From a checkpoint of a small transformer trained on Wikipedia: rotary positions, 4224 steps.
Each number is 128 + 32 x the weight over the matrix's rms, rounded and kept within 0 to 255. Layers, rows and columns count from 0. Numbers have three digits each.

# layer 5 MLP down (transposed), 512x192, rms 0.222, rows 242-290, columns 96-191
068151121142175074141112151168155084106120136131133112120120141119119112118096186085112145131145111116078120113121126141066096135102173154141088147165084132106093153124121137139081136104142105106114142107102144128153117140135055111121130112114129152076089108073144144089092192164084140150
141107134110067170143179149098142115208146064146108106111113108051137111155094141073091048149146111131153120141187167105108094112105052134134146093175128166119158150137109113155150073136033128148106113131126161157123161168057150161095113129115110158106063100125145119146126169104103107087
184092118162147092157127122084104113125153102117167109139074090109150129108078169097118135052137111143110164191149079185149158118113083153123083087176097046158113090134160125115145155069110079097164095138130129133092111070121147170119103154134079182132115122112098177127114079088151180131
115125110103098128071100169056071146156096084142140174151098152132117175078116140173143143164128137124162134133147079145180164106173166077151121121155103141144146082091137124156092085107095199150180051172105106171099083162134070175136163089109169162127177101159108136090138133152113137126
118142129118095127117137138132105120169164196170133108122036127108116110067120150114147139170165155202236163089128073173119116044064132128140190127158119095179112126117117139176140090143122119079187135105127193094116124148170072081078166125168160143115117079108119080110158101194158134114
132174121115181099140177081107145101086152128161155111123082152115151093167156087117105124120112121170111206113150154155109141145049116077152153068182146108113104099158145159100150154165140130151069159050125112114117100106116155118122112110167099150086110085090166137148040184062167186109
054103136138180195087146124119138141075082087095147154122097094081082145136068141162154180097147125114138088146120115165180139151122120124146058132129125125126105062133171136134104183065102082104117127093178143151179108157186122120094172087102157051184122051149142086097126134092123093061
159153096143066081088161221179104125173172147134175160121108185135120086128124117182125131154111132165039104193188119115166183125142136131162113082148135112178163094118111137166205124114116104135117154134152071129188118074154050133111132099129129176115087094119130162078107168105144141113
151104099076140056133162151147104182118135116178122080176164126139175123200124137146074134091147072188112097151091160092081119143145133174096154105147144126079108145098110092055139126204119132126142186098180161114189127139132104143059133161156147127098145104091130135153088086121125159123
101119084148199157202149133120186135158120142156159166094132092116158158141069131075104172131097146166168080133171128124079117153141116095129082063102109138113117101127156120126090138146147181094119159151099175173156131161124062128158091087071169097135103147164156134110131161196127067129
146137126173128118161133126105119161083176118149123171092083149118095130127170144146109171150128109152163150157165095172108157176174097139152146139121173158123051190154143119037105092163131169084128174124119107128153101142093139063134076104091125111102121142131146083157124088167096106098
196089107171128141137131126123156173135170139084107129131129107103193092078147127122138107141122129077180213157079123135155179089147106160025172127108163133106149104178087109146095106098113115155107055135102113198126115124174085133125084156126154188128143140144058156146131156164104127149
101097096166104121173129137152196119108130173123156093208123193095125191149142135134111177128180166076172098134080082144152125139103160109161090135205121128199217128169089147199123162060138112115117104151119133178159090085101060138178119115108151156124152109156145157108109102068072157135
092148123135136192165133117177134126147109069114102125143147112143129092129148099125128187107170132165133128133130155163131164141167153116140103154143145097130150084122146140095091095109198084150117204098095144116139107100151104116139232138102077114127120151142124127160140164144149101121
148106151183139074195161137129089102064147137137095100134174133130066171137135100119162117122092103109189123110160127090107167137102124149173117058131110137135192210110180155098075127127137128134134158109137131141128128151113175158122078115153076136113129147115115111162126106120112106145
190188172074136135116124117096173112135155096173100106129133089129069161122117106129150099189067195117189133133136118152096101139093149106187128135096157127181146109128138108145096154072114151133123066154164130115222122132164115102099126121117199115107080145142120067170118131092117133146
052153093182071101128043125102098128071157175108125088134133084169117162162158099127139170190106129111121125151113123144174152050135169099124133156098119200145072150182138134098129152141085115098137136115130104092119098122123098192103125086125094129083145161136118058077139075134083168144
098094138147129171136101134167108105132116098144148065140096099106176119128088132137153186173121180163135092067103129109166089103189114095134183133135120093149103121132132157087079161126160051185145118138132149137155093052099153102091156157128146115131101102123125150142134143146178158148
103118061090125165132118110106148105106113093135049142141139069165116129106080085145168119150124142185132106106120116134158126141102122061148083064109169119074152147121174068146124083112176132178132034098058105115149113122131105061155123080109130133159129158123126099138102155113161088060
169129206127082094085166135077140135049121134082100148110105143110156131112095144164191075138078126110114140135130125099123068113086116132134119162149160155111164096084182145176159139136100134137060121167151111087130152110158087168130150139083132148121170180151133100156185142162118139143
149170083095107112133131148108142084093097158163102111125135148116123142092114140125143082170104153120140161065150089114129134123034130125125146080091154121168099149094138100129173144143119167108145171119138097152038112179073142118103115137166124138127123110092117177169128131149144113151
129145146134128084098094158052133101112174126134084056130095160097139137173081170119119114183153091096215121127140100116128163084151130058157176115098092142158134085158155120146165101156073134071111126183106176144129155140093131127121041101155135158091124078104138134137123091131135144147
066148181163121131151159143104125122131134149171158114196141168142130120130183156118147120156106088142143104175144101134089117141146146142088109117093051116099171075174144139060128167100111102122133182123112141095085119129097198111083104103133100131127108130086099092164090159104131120121
087164113135128114074137160106139103090119159182152160063100099093176170140128135097167057159120161138133115122102078196190135116108069138109109069116136137118158137093139173125051167150055118130163146138129099082071129043187168102118117216152094160129127135108130106117131073170165157165
098117058063092130173150116120165119134110087083096167165090117193131159075134107076118130141165117138139129158136137128125201133113139102117104059179158104136133124114087145098067147117072134174138129123116110146128094121124158121124182153144116157108116118146094103124118092165117118122
162140082179136136146070146113107107135145158144087085091129150133108079132218184164175165116102113130136125136085167103102133173121131126148108126144097151118151155174042192085133182131080117133135093144113128104108163078207128124174108147107145143104170139149054132201157125102097130056
159150160161119105199145115093127089098108111113084080128117149136154149149114086144155152163080125121128116220048122098110130155152130114160136132111153184104080112156174125113111150122129134074096116113156105123182206118139118081083186089120170134203108136130092127113126188098121139097
183136115155126187078143138106112117182108105104150115197155086132111098081129119146110142072117159178146102155140122073121142132137195141109121106109141173126104140078130168115100103053186163119137178109166140098151102119112165094111144076143048104133159129071115113130140088085121059110
145105125153114128111125110079162117104061113102150077139114107116120119061132168155097114110101141078120126120134095157202165075180124148120085163118150139167139105164161095157159138155172108138139134138200098086128202141197138106110111096132122167133126131151114174160137151079104109136
134076121160141091105099145146132126080138168163141157108164125111134067043137099092061198125166132099115113146136159104107077140063090135097095126086125155145103102083194087158061176093126143112174131119117127108144112070053116111115099145141174131154153155103199202130123071097101137105
173149106111085135118078127147085084098143102151133123065104124156113141132066085125139102070136056040134102133100103101110150138117160105132092093141139108131104166055104142104165111150080169126120088134095100178097094157082114161201105135088121101155060119119101118081094190074119120105
120157156179109109097074094169106119154162112147162127126093128145179096103094129149125164066125067175110137076115160123128175087133130104076136161092158135088198221071125108126178138156084127104097139115151129068131052156146083101104132163088116139135116131161125072087156081123125092165
148152169098174132135186081155182081127132070044120131154118150087113134145124187163148108101020145133100113146165087117163137131103109104079171108108171132180130125160079139184174131079161137168056166108097141116091076122104132162165125072118170126103123161123136060136090149080142255102
117104098132138113177123100161111116102096092155085130137135172152091178150149123144100149159141127115167126119126080151081182160129144109106083061112172170221112042124111104126127083139209163062152129135157114117171126106145138163079157164104132109096099082089137121109152122124092119179
119148128132171102073134111083166147157095101107124111116174079133120136069086105119137075094092063174084162115177097100130119183138121130141135117174151141112147125091128167112158097133135138160094079102174096134178134167131158134126115153148099137177199115129117164165134123088141148158
156156127156123127131123196156125140183150099142128151123156171158148095150109020151063093138142142131120075132140133132117114145044148106116090132080134109169123167100091162134128129073079108146145108140126109113127108144051117117154066143116177160148140088126169122143112136152103125168
118154122206091087131094065088111138151117140060091143142172151159185166172118150096168171139112165145094149106106122125130115133136126120173068188162182155180134129142133111129085131125052105111103072138195152085104122149080153158108100191141145117161147171123108172107173130131115131100
128118095109105119140148026113076128118125146178126093186148167169172107156079085132127115118152129118196111123141144104098171134101105081155159123164089112158103121110175136170088071149118127180157093169105133142165147186131115127083111087087132089162137154077199103202096138150148163119
113145084148122086142127147176146091119191098126093113139059169091141135131140180088105088143141090120090082133033179097084132113083145143140164122159140168168179172096117147150160079092178169135126117094148207113107167140158122148110093113134165136104125084093153088142132121110121113140
148131124146161128148142139134119112103142077071099097077119155098080133119094130138144148155076059221147115145112061106135100121097118161077097101202136098105123085099080149145101114120133166102163158071140110146142088064142095117130130152112170102114130121155072107107139096096131160106
145126149184131157161139100112101133097098127129120106120165132154120207119092119182238190145153142009143082191176090163145106125142123091124120117124092113141075080151151103105113111032121150114082165159121077161071113116132083085123168089112173142149151162159110119190117116127115152084
072161185152181172118110107088111086142171111106130091114080125085070118138091136144153085074102099049110064093104135096132098176139110168078126070119059073126153097101195128113148115080131092227142114078141185132118143102116153160147105126098160063121178113149161149153145136142104132148
173166126143146136147160068123091159165109126069158124114146097139052144085111143110146123070141110128148115176155122106165107105090145166099152156099137143099119108091147134126134162145095071162097126081129140067123123088152111187147141138169071149236114183169117100116083105112163135097
143142131129148109103177098090129117112165170129124106062139064145102148135107127123186059047118086221124161154133151059059134169114123097097119135209107095154169135121054135113134100142112181131151127117162116135130154153091122160158136127189110080116101110084133117104143122143138142085
194141143147065136176122111184119151142125131154167178149123165129128136083126065116121115188144147115126199144112062155130173113113129164089050107179107092149137150138177115102141180112075066124092098117109099165113161190082131128162188150173122128119152101129051099201174124180139134205
075128028087106136084100149086113139129208136176090125122176097142082144129155103118190138114046120071136080063103138106143143140088161153083138108140153131101139076112080108122167090164130105162167077139144160166164157156158117125086084087107156091184185132182085124107130135130143150136
092159063146107146109119135122122143065088113107176169085119124205088161192111074082096193163093161142112168130121106156132162053107102146183123175159118172163127133110089132145141122139112091193179122133170100056139111110171207172154191134092095206094159141116123144141161135095162084149
147116135223189096124121145173134162131144156106103161135155140082177119156182188129071092128144090138127160111138115156104102113156133106160089163105102156188114135103173147128158113126162135074110102103149127136090093196087084123047132068112143172138142156095140125123087173133076134156
192126092153170105128140156146152065121161145123125114043138142089130112155146118139148154153043176100146080090123070160118102137132122085099117221081089129107196142115118119106095097081112098173139136125106133092076112096196125133075164190103194115158115174095139103122107131154123112181
# layer 5 MLP gate, 512x192, rms 0.27, rows 243-290, columns 96-191
068165142121126053113160077075132135140128129182150103158148064136139161117199108095205142102040107085067170111087149134102126176124189160123145119098170118180094155090130146091106052145103135114108107107137173176059136119049123122110112165079202144148204105133134163138071185119088144123
058121148134116136179089209114113130103116150152139133183106085131177119209094193165108136065163160134172188085115143164109098141127090135111110127083086124132138123113129089160110121136135142086132127108092113136153139145124095207122088143128155073127128172089120115136148124126209113122
136119127086136116110133156108117097147168149082107134110150149168115103128091109118121093185118127169117119130135126163152145124079122164183107208170090136096104119133150148132089121107154072163093073146053108129066063089131100128123136141144112121164148131105144117128097170100150130162
140128118148058125135121156125115086166090105154153142087167160117148095121135170131135127111114180095101128143135124082138154146141070156167106101122102136082116158156142097108120169151171142095083124199136164138136118134107144099178137159152107173110195094090161159133142147000116098170
094105139146162138107074112141114110167126218141086103140139090179121141108145101155088141092185110148115136204053104101077095132134162089177139139137096057135096156112159137185128150095132127120135120100096069153124157090091115092140086170132171120150105140054116126110167073125101155141
105193102144151131107162092114157128097145020138142136115168103065185054109151114136132152153142204125162094137101139145166114106136120089103138091114121174081197108098118201108116131117185108156112213184112191145143106162183092125106166001067142094150158130105129124129072178086129107091
190199143139075126090134120115124147212151096203150119166095119106113122127141108183116149100165157069056133048119088122139198117123160139169108158134137116095079121123155107151086110116165098202083111081099147117132189166077078138095142043119145161086102181132153133140123136074112118055
122092069119071082094178079183186111158155192141161055167059202082138154165118072175131153123123172099141086170108154133134098129202147185138179081114066121145162167125088151093107081138131121133159113062133124106096069163100128126123122157183101121144138127146089138121135115085123112172
114122094099099119170102132120125130158117069137156173117057129165145142176127114125161107148119157151126137105166117080131059148146096113131134079126094126117108071114132147105093115096108128169089132129100108145121087169114080119075105098075140120116138138099141158143100088157158155127
124125095136107138140139095106112114115180128126103124126149149055147112176131194188110064063147184080115133098139190093161186171124078139166116138130137159129145156124102090117116181155097076088168083147068161082109100146086203132107128131113126137155099148112059156146097155146127124193
102100073090130187137152147161155116149105174156148091140126107129126138077121124163130125123151094108078118157173181108156118150138088094114142100103111131129106144147182105099138080138111097152120101072200108104121129155095131167179164121126150172169129123092141138133114084115153142116
110154105147159155132179086088146148133177152067197143139109116120113151134160148128087174159120150119160175127118077148165145154113189167125173145141145147108115138138120048145126132160046122211154165040087147136077119175128119118152130182132172155134182126160075168098132070078159093048
069131159099110120178143148116216146107124133189098133158121096131129144106156124119141071128111091134130110109077101149110173100139126129122096128137140165139137124173127164077110139105133154160083144103026135129115142182145132134116148155119096097153161138154131122104099168110123103116
132099100148130152086154185131109145117160239105103122145133119062092129123080066067170163089153131155122089106165073205156183126177125089171153150119165070145117159153134156127128097169114102141154157063123188079140138145118107088130103126155114186123154123149117151123082148112135020152
101165164156066105080124154140182189034137156103055128101100108117133168087064108087138112084109168169097140134151094168125161161122130144106166111103139142138130096082166191072131143144147119119105155179135164140095131048110210156109074115143121130139094192123168118150130157089111122090
083152103157128086193130107146135133062118183107152158131070141137156187181135116132095100122092114118106106149063132136158145128137139101137138162177156128121135141164131129184146172138055129099112157066154134132147113132113138108081137109117138181085176190143127133159097094134108108196
141115134136130070146104183083120141102092134100107127161111097143168121168134192121109137157130112155106100140131149169071104144056058108138184102069134113167093150135167073080126125191170097082114132072143133143205092114134099101132107129164069154152177103091157204133089161150142119200
127130109121150097100090159138121113202148119157176132120116079119131153121065096084152067090121129145143111122053122128120137162092119143119121110105166150152117068096128110171208121123141127152038085136144068121128123151120155056146113127156157163113130117171101148137101174117119097082
089122146127182118154156135142173105115151116194158040100099144086143143142124185134144054129136144146159123069080118153078167192163081108078177179152189116198111127116124112095138165083135000042204097140106120160145122110101191132128138137146142178118145114077138093053158147183060147050
131090073118132105079140137144179167168149157106083129112130135134153137141139145109181099138170120089166090215109148158089126154107108081093116171141111137113160051145081116165104133092124110094070160148123135095099142098120109131131196066142086158138122132097117198146179135077091109137
102131142134092135147187177156133109194094123128146129194129100121164133153186169148133101115116116170126107143161100131156152108089132128148088180153189148122116142171125132155070153113150129092122125103129192149112103137135165119140070158113101118123133117166172125139121093126150128128
175124116072124124177134115117108116101134149118100121085124115172128181151100102154108075098127149146127116069097064185174110154125104154145141125064096106091147074098076105170059136083137134136070120135122103105217085178154149112154132175094149086152163106140103123148152141132148143112
141123166078093107113132136111141128142113096095037116113147074162156095121128146133102066136137121108141071106128125100152141132119193097187137136121106064064156159070111164122140140142088147125146153105059197192124109156143132120093136165153112084167086132156149168110110183172112170122
124110071108141175160073101154169171175066206187149122104122114068102139121198101144104134132147154139109161170118116097113158100121125095151103153137134119153100098145127185179167166066174132130115107110142166053074109148127111105163140175111091129133163146092130114077158072093139078112
113134031154159195140209129065129197101133142097101034124151123085142160198120103118184138123054066095146147137140111108179121092135139108183087151098137120095082163128106153152110139140094116144116139168095116086104142106072142115060148154123154163141139141145143156077108158121126118204
100135174134045118102152165143108171151155102126106114117102105137157133108117131133124170110177208090079145109143111106150131075058122206178119175130175119128124136113137137158154115126119129125150127063087103117083124170149119151171137081147092139110110103157113133094181125117163164109
125142170162149130083142098077108122110123151068134121121097159141169158066088101092116115146108164155048165122095164141057111099103159132179182100151183088121212167148116144143140136152147145148133137061063143138187054123102150092100169067137127111154109150131151091144102123137152137100
097201105115111096149147131145111172165158133149143095147110129111089161075120112141097081152116196201122129098129177066099151130119157154141124111135161130120111108143062135134158051114165162107165096148121149079110126114115098106096083131153058138128087143104050139093122152146104161086
166102110145150157112116096093115084128128082135146124135153167125143143115112094191120079183088125132140135135091090112112166138120134133107120176137084102166137093148141112126102124094190070118109169153088130122184141101175101107187058089135142167111128122174105117075148099128158135129
105122105099112144075155117097133158120119122126067123148138140139045157163110093078109157126157141146134110131114125107148128081122142126179095135070152101121135141142152080195170115117156118147111132102170122119131141111114093085122067151178120103167126116179095125104116140134104145136
099120126142135093069152117114085100128180131122060143160141101167169191075180155075053075185124120130113163204124152190074153119143116099062105090116105089105102172159106139121103154089089158096165131125090154147124139162054153141122107176135129164084144146106132095106130096178133122082
090149192137101104132056095128131104157118125156154168093114038043154101117131108080117086110114146065096140081133108161109129166132106159127204132169088155049109102120132087121087122135094118163137129151108111212143176140123134136092135111132131200185118098090119092094125134109098153102
183141145149096127105132165153183159160106134106145132153179114158182118103101168118135134110147089149093138165112080084163133121153138144094090131115142133122156138113114125124168113146162163173115128133136068133199128173084054145157106123137117166186136129172098105181070087133154117094
115040112112071072060189099148149116052178129092132144150125046132128161135155144164129181153109092128153206140114166040120152104143092135136195156218078159114129117148105132120060077081085038082122089112124086129108151067180125136153126162142097122126087119092115159110122094127144071133
086136211103135129136136179115192181113130122150116117148156115142121100120101154075148141074116161137116136174113153081126095130137182150131122073082134153116131195156132092123119096180184112091122107116179113091082192152117156094158172151077122106116114091140158121146140128076114128161
114110111184159115084144120102113152118144135175106114147136128145144096147057159105151145078228103097143116086110171123120128098155107145096161139167157127139149086119082132126160144088069077114111130139165156186114128144143125151121135139144109117096149194100123135055105122121116087089
141125076147132178146105152092145110141171121096151147173119135147130100130129184063142103167142132064062181118175122143121088145153173101182173124199128181135072082118102141090069167178099125099188137099130102139134174146120138115152137128130084122104065104126153169125139099100168149124
140137128133125088165121134141105086106140088094097093090126130096149192129140107123164105109077117065110110159180129185143128134060128148069136147185145104146086090155134087144163128115134029132160102141099158137124079106179157109148128096165126165100208134144094152074127121176095164115
180162120117129127119142100152155108105097157097131131131092170126155182118066125087111103127134131172169069112124117134106145125113097050134099105138152132164137147120101102159115110126179103164104091137131165139103168147079092106135195149187139059156106143128145096108077060119131117069
150063141148097110174070197153172111108111066117120141114133114079120155135154101131146120120098092142102084153141164168163089183106140083179127122135159149123112070141108083128152187118102147186177126170124166163134148130097054143137160094152121111176140102084175145137105171135093150140
166171098149108130093112128233145125110095087109112131133125085105143137094148126084147143165094144116120133104134140148115095172104148165172142180112128162094204163118147148114141063068161088168082155141150136132212084133103056151127135077122104124182144120178121128110157133105152128076
080127159166189119164174084159070096123161116166122140150129076133138133090095109154142113154109149100135160169183134156103144132078129104159106067120123152098191096204119133153115112133104111102077184129144117121133135134134134133115103123113103137092210117147190134155125104137162166134
108092100100134094074081082188156108134161131111149106161149168152146171116122123153130155165107113127129187065170052153094119082114168098141150085104118138123144136117141091134100132148130087151090120132095063095172100203144118145174106100151138098165162151099096080107118101094083121085
128107096124146184093092117123137121115127116096122123076107144151113167138124132086149120086143160126166161141142140137124115137133078146138142095104138122146160149127175160145123129105102087079120179138164138151162141191105121107159176115167065137149099121124133146088135153113112133140
084119166139133096114162105110124114150033105120156113133125122131176142130083141053122105136127155118103113178181162093095125135068110118136109108152115108145162119159118096136164125134192081127096121119121114133138052097086131173084120094063164129168061134149103159094156150170108136125
110152172123058191075153092122152160125124133101140143087143128127129136180092149118090188088144176169158116103130123103118119116175042168164129191149099142086113135114140151155075120139146097139159076146111144138103118144096081151125104090117114167141093155129102131138116165062147133114
101089114079158078149098147166104162142132143146112108151109149101135090129128143147119070128144123140174064154130124080146171114144134122137147069124106184143146167072065143091143124159072084096165101117199161090140082143111131059104103098114137181084121164123123067168111077126185106104
109102174140072120187143125153138132164081126127088123162102156104095129190152123166166139136140122089128136069092194160163089114123113085141117114130115177164107154125108064180119135155128166127089124089153094111071090148144148091164156178127131110144194173200134129106103104114144104090
# layer 5 MLP up, 512x192, rms 0.276, rows 243-290, columns 96-191
114055114108182137120176131148169105119159157133061092090078096144117201098126135054219153114131216171094099116153088135091093102139105130159136101079166155106173131064187211105135042157096165158121069110123143159154157199084169130100145184141115190107130160110179095128091170178123155101
164113088120122103122145176112167152131161160122101156137135135136159154152050160127131194061144099123143157105095160140140141079164075150146161142081162135162144137096114125086147093132120144131130127075132136170108080138084128159177166140073121114216150109118169116114148131137166116169
138109054127116137128178060177170083112056083147141154182115181141113117139161105147132214125097116110145141123149127104141090102131084164116118146124128156112125118196145133120162132108142162124110146114188142153124153126115142119169137170130101132137119125127162147183168065127089045153
153116103083125064170126093155115123137141141070139137110128091133129090094162152102128053134174074037115179157173083147079118107076104095167116139175117169148098169147113144085158121108183138138108103112128119121140094155166123161163104158144137124073138111145107083088112135177136162140
114115156112143149137183092087139084162149099120094090100094135109144152115088131120111140130120111156150131122137105176156105117163106111126068154172179153152118138148104100083079123137083136167122116136087128162137051113054057086136126104124097152124109120117136132165063155116078083129
056138100131100172113110088119156130090104108163138107255141087061164186067089125141141171193093133136166145155159045114158125114122145140133120122119120122151122090126175152127143152120112145168109155139047178173132167163182105193122202065131136112151142185143137096137097162062136159084
150090159198176160120117028086118155124103131197109132116148162124158081139116136133115171129118148175143085102120152133102126155125070176137092134166162067080100109134150157079173092107146108175091113139058092179115118166111120112216148090113164143074151173119136132142069117087125123134
111124110132108136078137145128118111161136105164120137090123174099158167178173181154087128152122181126150120146146144121146148095115165104101204189162106092107150091149075080093117081105121076128147134199122103109105142161126140096099168154163153213170082077150097135127144142107098150091
138156148097133146137120154098147118135178158150056073161137111089090123137119115127156131121118123081101145101110119131096084153121084097132146109146156144124132135123148084077115108138144160093112121090127079147101086111135142179108171124169102166093105103104126149136102098059074112133
140146176146132108074198124143151217100082142107116105137077106156115139153086129076146191099098111216112115123130163147151155111080133184148094130096104084112118129148113064093135098158094123121122102175134125115127139163054117098080057156113121101152148153105056120120133143084180171123
128146135203088186081097115149120074114136126126166146167049171089088164136094121140151167108159186142158097141116164158139177136115132082112132132099083128136133155102142154155054086173091089196153127136147121112079166092150129164127130114154135176166061079165116134100125078066150158117
192134126165118069125160136104193117115104130167059091129143141052100106063098088131111101150096104074167115129130199144112172175176169161076101134092079155115140215096148175093149082125097114132188063141179136117142115114107141155089090107098146157065154110105136087141130144161119136129
079115189133162085143121169134128139145144153087121107148124152116167082135105163097184134134207109109082123109062129120152086151129158105156098174161081126071111176149011184091077100147138098149168139082183090089138150134110158096070178145151124084124074114116154125120145168143134143085
101074218119121169108133159159120092176210103143123157101041127184080074112105097164182113128143172132129136096102154170096064215124180145068111164108096105125097145153126169134109122091131115144087115115100087124144165099186114132113099167118185170166130140102098156154157115157157126145
146109104109141131155090148114121106131123072077170150110157121128112104161064171134132157087136095102103121096129085142072144091095147034123169078117086116073153146144083139158134132131138164144148143093106089086124123179113129116127139099121067126108111080103098128084104095143102112124
084206166164085145189092113076109103152111121131119123105069120106143138061149178105148119093144122121057134103123136166127106160162141090138153120096154080127112090113146121081175143120110191208138100096152074163120145062162132113142155112158126123144139101153103125093114113156142087121
142131131119141128131187120128159168114099090167159143094130102145148144159185140157120128095163167170141104112135150134124090151133097113110158133027107117108119144118118131169145156124120151179101178142106194112148121146147114101199083090132102133144145146084108162109141118156144076072
136095145147138136124107110116092138117167173094143121135141166112114135148179171101137119170135136124161164154138141153119164143154153100106176156080124118162127185112122115115151129147141180052060116150104167133110043156120098148123122148124125141157164066077161160126156133133172167106
129109111141086159197064137135061122126110185167142169182094175175015148140100103111087151130117112070109104106102157165158108173141146140122168112105143137102161154113086108150138042109102093170030255119139073068128084151176126126196152169085063145123135142127140147141125143165165123170
162146120138150122084158126137128089089124104154175136104149119199112166061154138119106104096145112216088100085067123114078147152128143192097080161129148133133137126111120211155125218108110083108126152117160118095192181081099170117126071117086092108104141091136121173131131104113130118138
111089155114131183113081125077120084120143165152167144141133123101101180099094107126099137113147154057101142120170088146133132143159140128153159065098116162137152103134146104171174160145151134176134134118115054099160089120136107173073145122105165080135081147147115132141127112115108130099
133144105136086088133090106183153133089059126122085127098140171076096142103132125138122144163131153139116104143167120128154115096133046091122151148142114172200085137095129140179138170104113152078162152114131140116120147134105134101124170110137125158129124185111092179083167122119093136137
099160133110167100141105130122094077127187133127103167068208091121147072162046182101112110180088136111119161108141138138134073166178127190107107101131141102143119133081144176131136172113084121158065137091128153183136165164116181099151104121143168057177087093095133148148162114148154133136
082191144109112081130109145144139122071162157141145092053195123114112127104157162093161172167146166113134122094104129215124179172033132130124134124145066119122058181097096114112139125133083181134158084126086153169105117143129113079150183075153125200138139107092145163123157131136113103135
145131127166120100101174168113068128130113155158154128155100133121122162140094144080175128140193109108060162146156133147117170137090114076113168156102133162153152155106097176099118169094145095124073141166105185075180091122108126114090128186115167104137118169103171143146123157165101138174
116137164161117100110132097171120124131117128138155115200098137183116118132149086152063125154123188123108125116095090116107113104121087143077109171083153123083095173135107155136166137134127145131124144127115157094199142149175156115130127135152087076172179115147120130156093122113143121160
150057121078137089123118094135184191132157099153079087160132172115090118137115147154158150167141117124134160176146097092164101101150141139130073142141140194192164158122126084085129089161133161112152143110105176099115146133120132115111097098142156135161109142122145053134118178116040135103
122099130190133173136119093117136118190138109126205136107129178123102146155137106134163148082161104103136121141134141124114192109183120159119144180104175122197115147080146121127086100179109123092074136059139088145069150115153149131164091109125160133112157117131106065154114135105168120149
158111125114195141174130093155101083137118045148162120149166116120182143104089088158113078170093153116116123141105106128132150175152156131109092116101137101141165163130132133112116157123140095114115125139140108099159145131125102158167083109144080133065161112140137090084126129135158121134
131123141161137203162162132157145142075099139192137181095161084134111122158141169131097143149111110175154154169188091097135141136152168128096129131167163132113158185091162147141095129132165094076128141135135157169126133081161116133169156073104110162124151145123177107111138123158149108112
168083177098143117090131128146126108124147119098100168165147146183154099090154175160148127067106103110182075119142148088137102143103150178131198180133114109188151114111123093103074151130165145106086179172180215110139134133092137120149077147128113127169074129178135092069205121158145126120
129044155142148108118163141190194106143157113118083199144125145134112115100112101091157122171136092167100078146131116172083134075072098094123124103114117108151101153108106183117112117070163113099158084119121138158077155141183164049142070070197128134126055151147121103144145187093146125121
140139109122134138098131156165132178117149133098154150163095225153136079057187177108175119081156093132105143134078090152143112124151173094046123110125105081130130127122109122143139080114173216099099201133155102111213120205147084126158143133126150152138108139130136189140106170143116098110
133122104144115137153124182158107147103086142162150096149115146178143115061096149155148143168098142090080106101139083129143097128127131122138128109172089104184122102116150159180133116162119130086126147121101150106124157107138099161177100118067151215142185136132143131101142107130108123214
127143086107133147102159120149134159113130134108125122176110108035174145142106157105143104132044111069115149121165062089104146124125129099201106156134106099155078088213120083143178150101120202117133119096136177120167124118169115070116157150153049121133165117153164175137098239136131087134
093160170092087087122119110170161119065160089180110148117137084127090119065179055102155159132080081156093113131075112099175135127092122140110090137069180161108069121115179091116182158137152205111105151128108124102143163097155154135143111155113095084107102173144129118162102125080163108122
120193113121120082111097053146129160107119121150104073131130138165151161162138131124080136127151131137123134125125115146143099099151094111121086145107089142099114159130124138069169123124156094135107162174137125100024107138153106150128068125152103075127155114123087152087153131179098123142
164107114185144115089117100107083132095092033121086114141128169111167088146106164104167125088122095137101133128163114183159170150067120129158097140169152067111109175135140149072166166117137036062116063141161070128085140118157145123111114085107117135134157144105092151144135155129107177100
127151145135165067148098086115103151118085151143166109072082138112126104109184083089190165115116112147149077118157075136094159118165165135143166117183091121116152124159088160128127164143105126109156171132069115128107115102127137124133100116135143114103117132155140066136047127160145142108
158110113133103067140110137111083173146075115089141175085132064084124165159184163154096076121153111106109068087102090175094186151118120150105098152098139107127191071103142072157160184126170135095139187151129128145125166102120179107134105155173118122149125165142135132133088152051189095078
100108121087130174142141130081149131114112104121104162052128067095080081200107145172107099118116114117125091095123138138143148129144145177072126134109076109121124108179149151141170144077158092115113113103206119070153168122122183128129152165134163108136188105135127152136077097133132103124
125081123092124095175029150124165155119154075130109156120139146093144142094123081128135148168096113139102111115142147197095065132059164041115077152126193160141058166122169109097169133075103151109193151181159155148172150164111173139097169123151151103094104085162090116089125127146138105122
134140124085149112135098134146108112135140129143106188169127139140200171176136094124120137148119113127065132117165126140091135087126105082131107107073149087168174169115172151122077035159155081152078127131138128094106147104198085088129134101107090147160153084100082096138159165135089125151
121118114124147162094100107121130132109141127097123125098113119151117152153108138068120128091106136130171155122109128140109136162132082188137141092079131154121138104113125167102113110112154111107134131129185138139183101160118132108176126126103071146166099078138131116126137146130118189144
112121097092173229142127163136146134121153115131115157107083049134137094121127215158105098130115102107107165125128108085138112117159095094120138126159114150106178143102126091113125155149099117111151195198138134068148128071212104102132159168141119113132154120107138167159107171099095068140
171131159106163088123166120115127105095087159096129070136139088120154118165146140151142063108101103143085112138172056140111172160141123142126160097125154111116151128170097099136185112130163131112133149172105095167113114093117122132128104149178161137115117138222145115097116110197135175143
114130144112136082129116125094184108119202157142095082134152093149105166118116138123148117106229132111128120122119118116148116160147178115132095152090134138130140153179097104101143099144135159158184147096133121217139124119128157074124102069110103107089145116084156115137113130152105083116
129169161102136141100115110163097178089139143110141179125130135103095080160128108131134095152128118103133110098157182089098150103107116125141111107170140081107102147170110106133107075092161123083100139186150063136129169174142130070172204150116146123094152137177107100113111105107088122095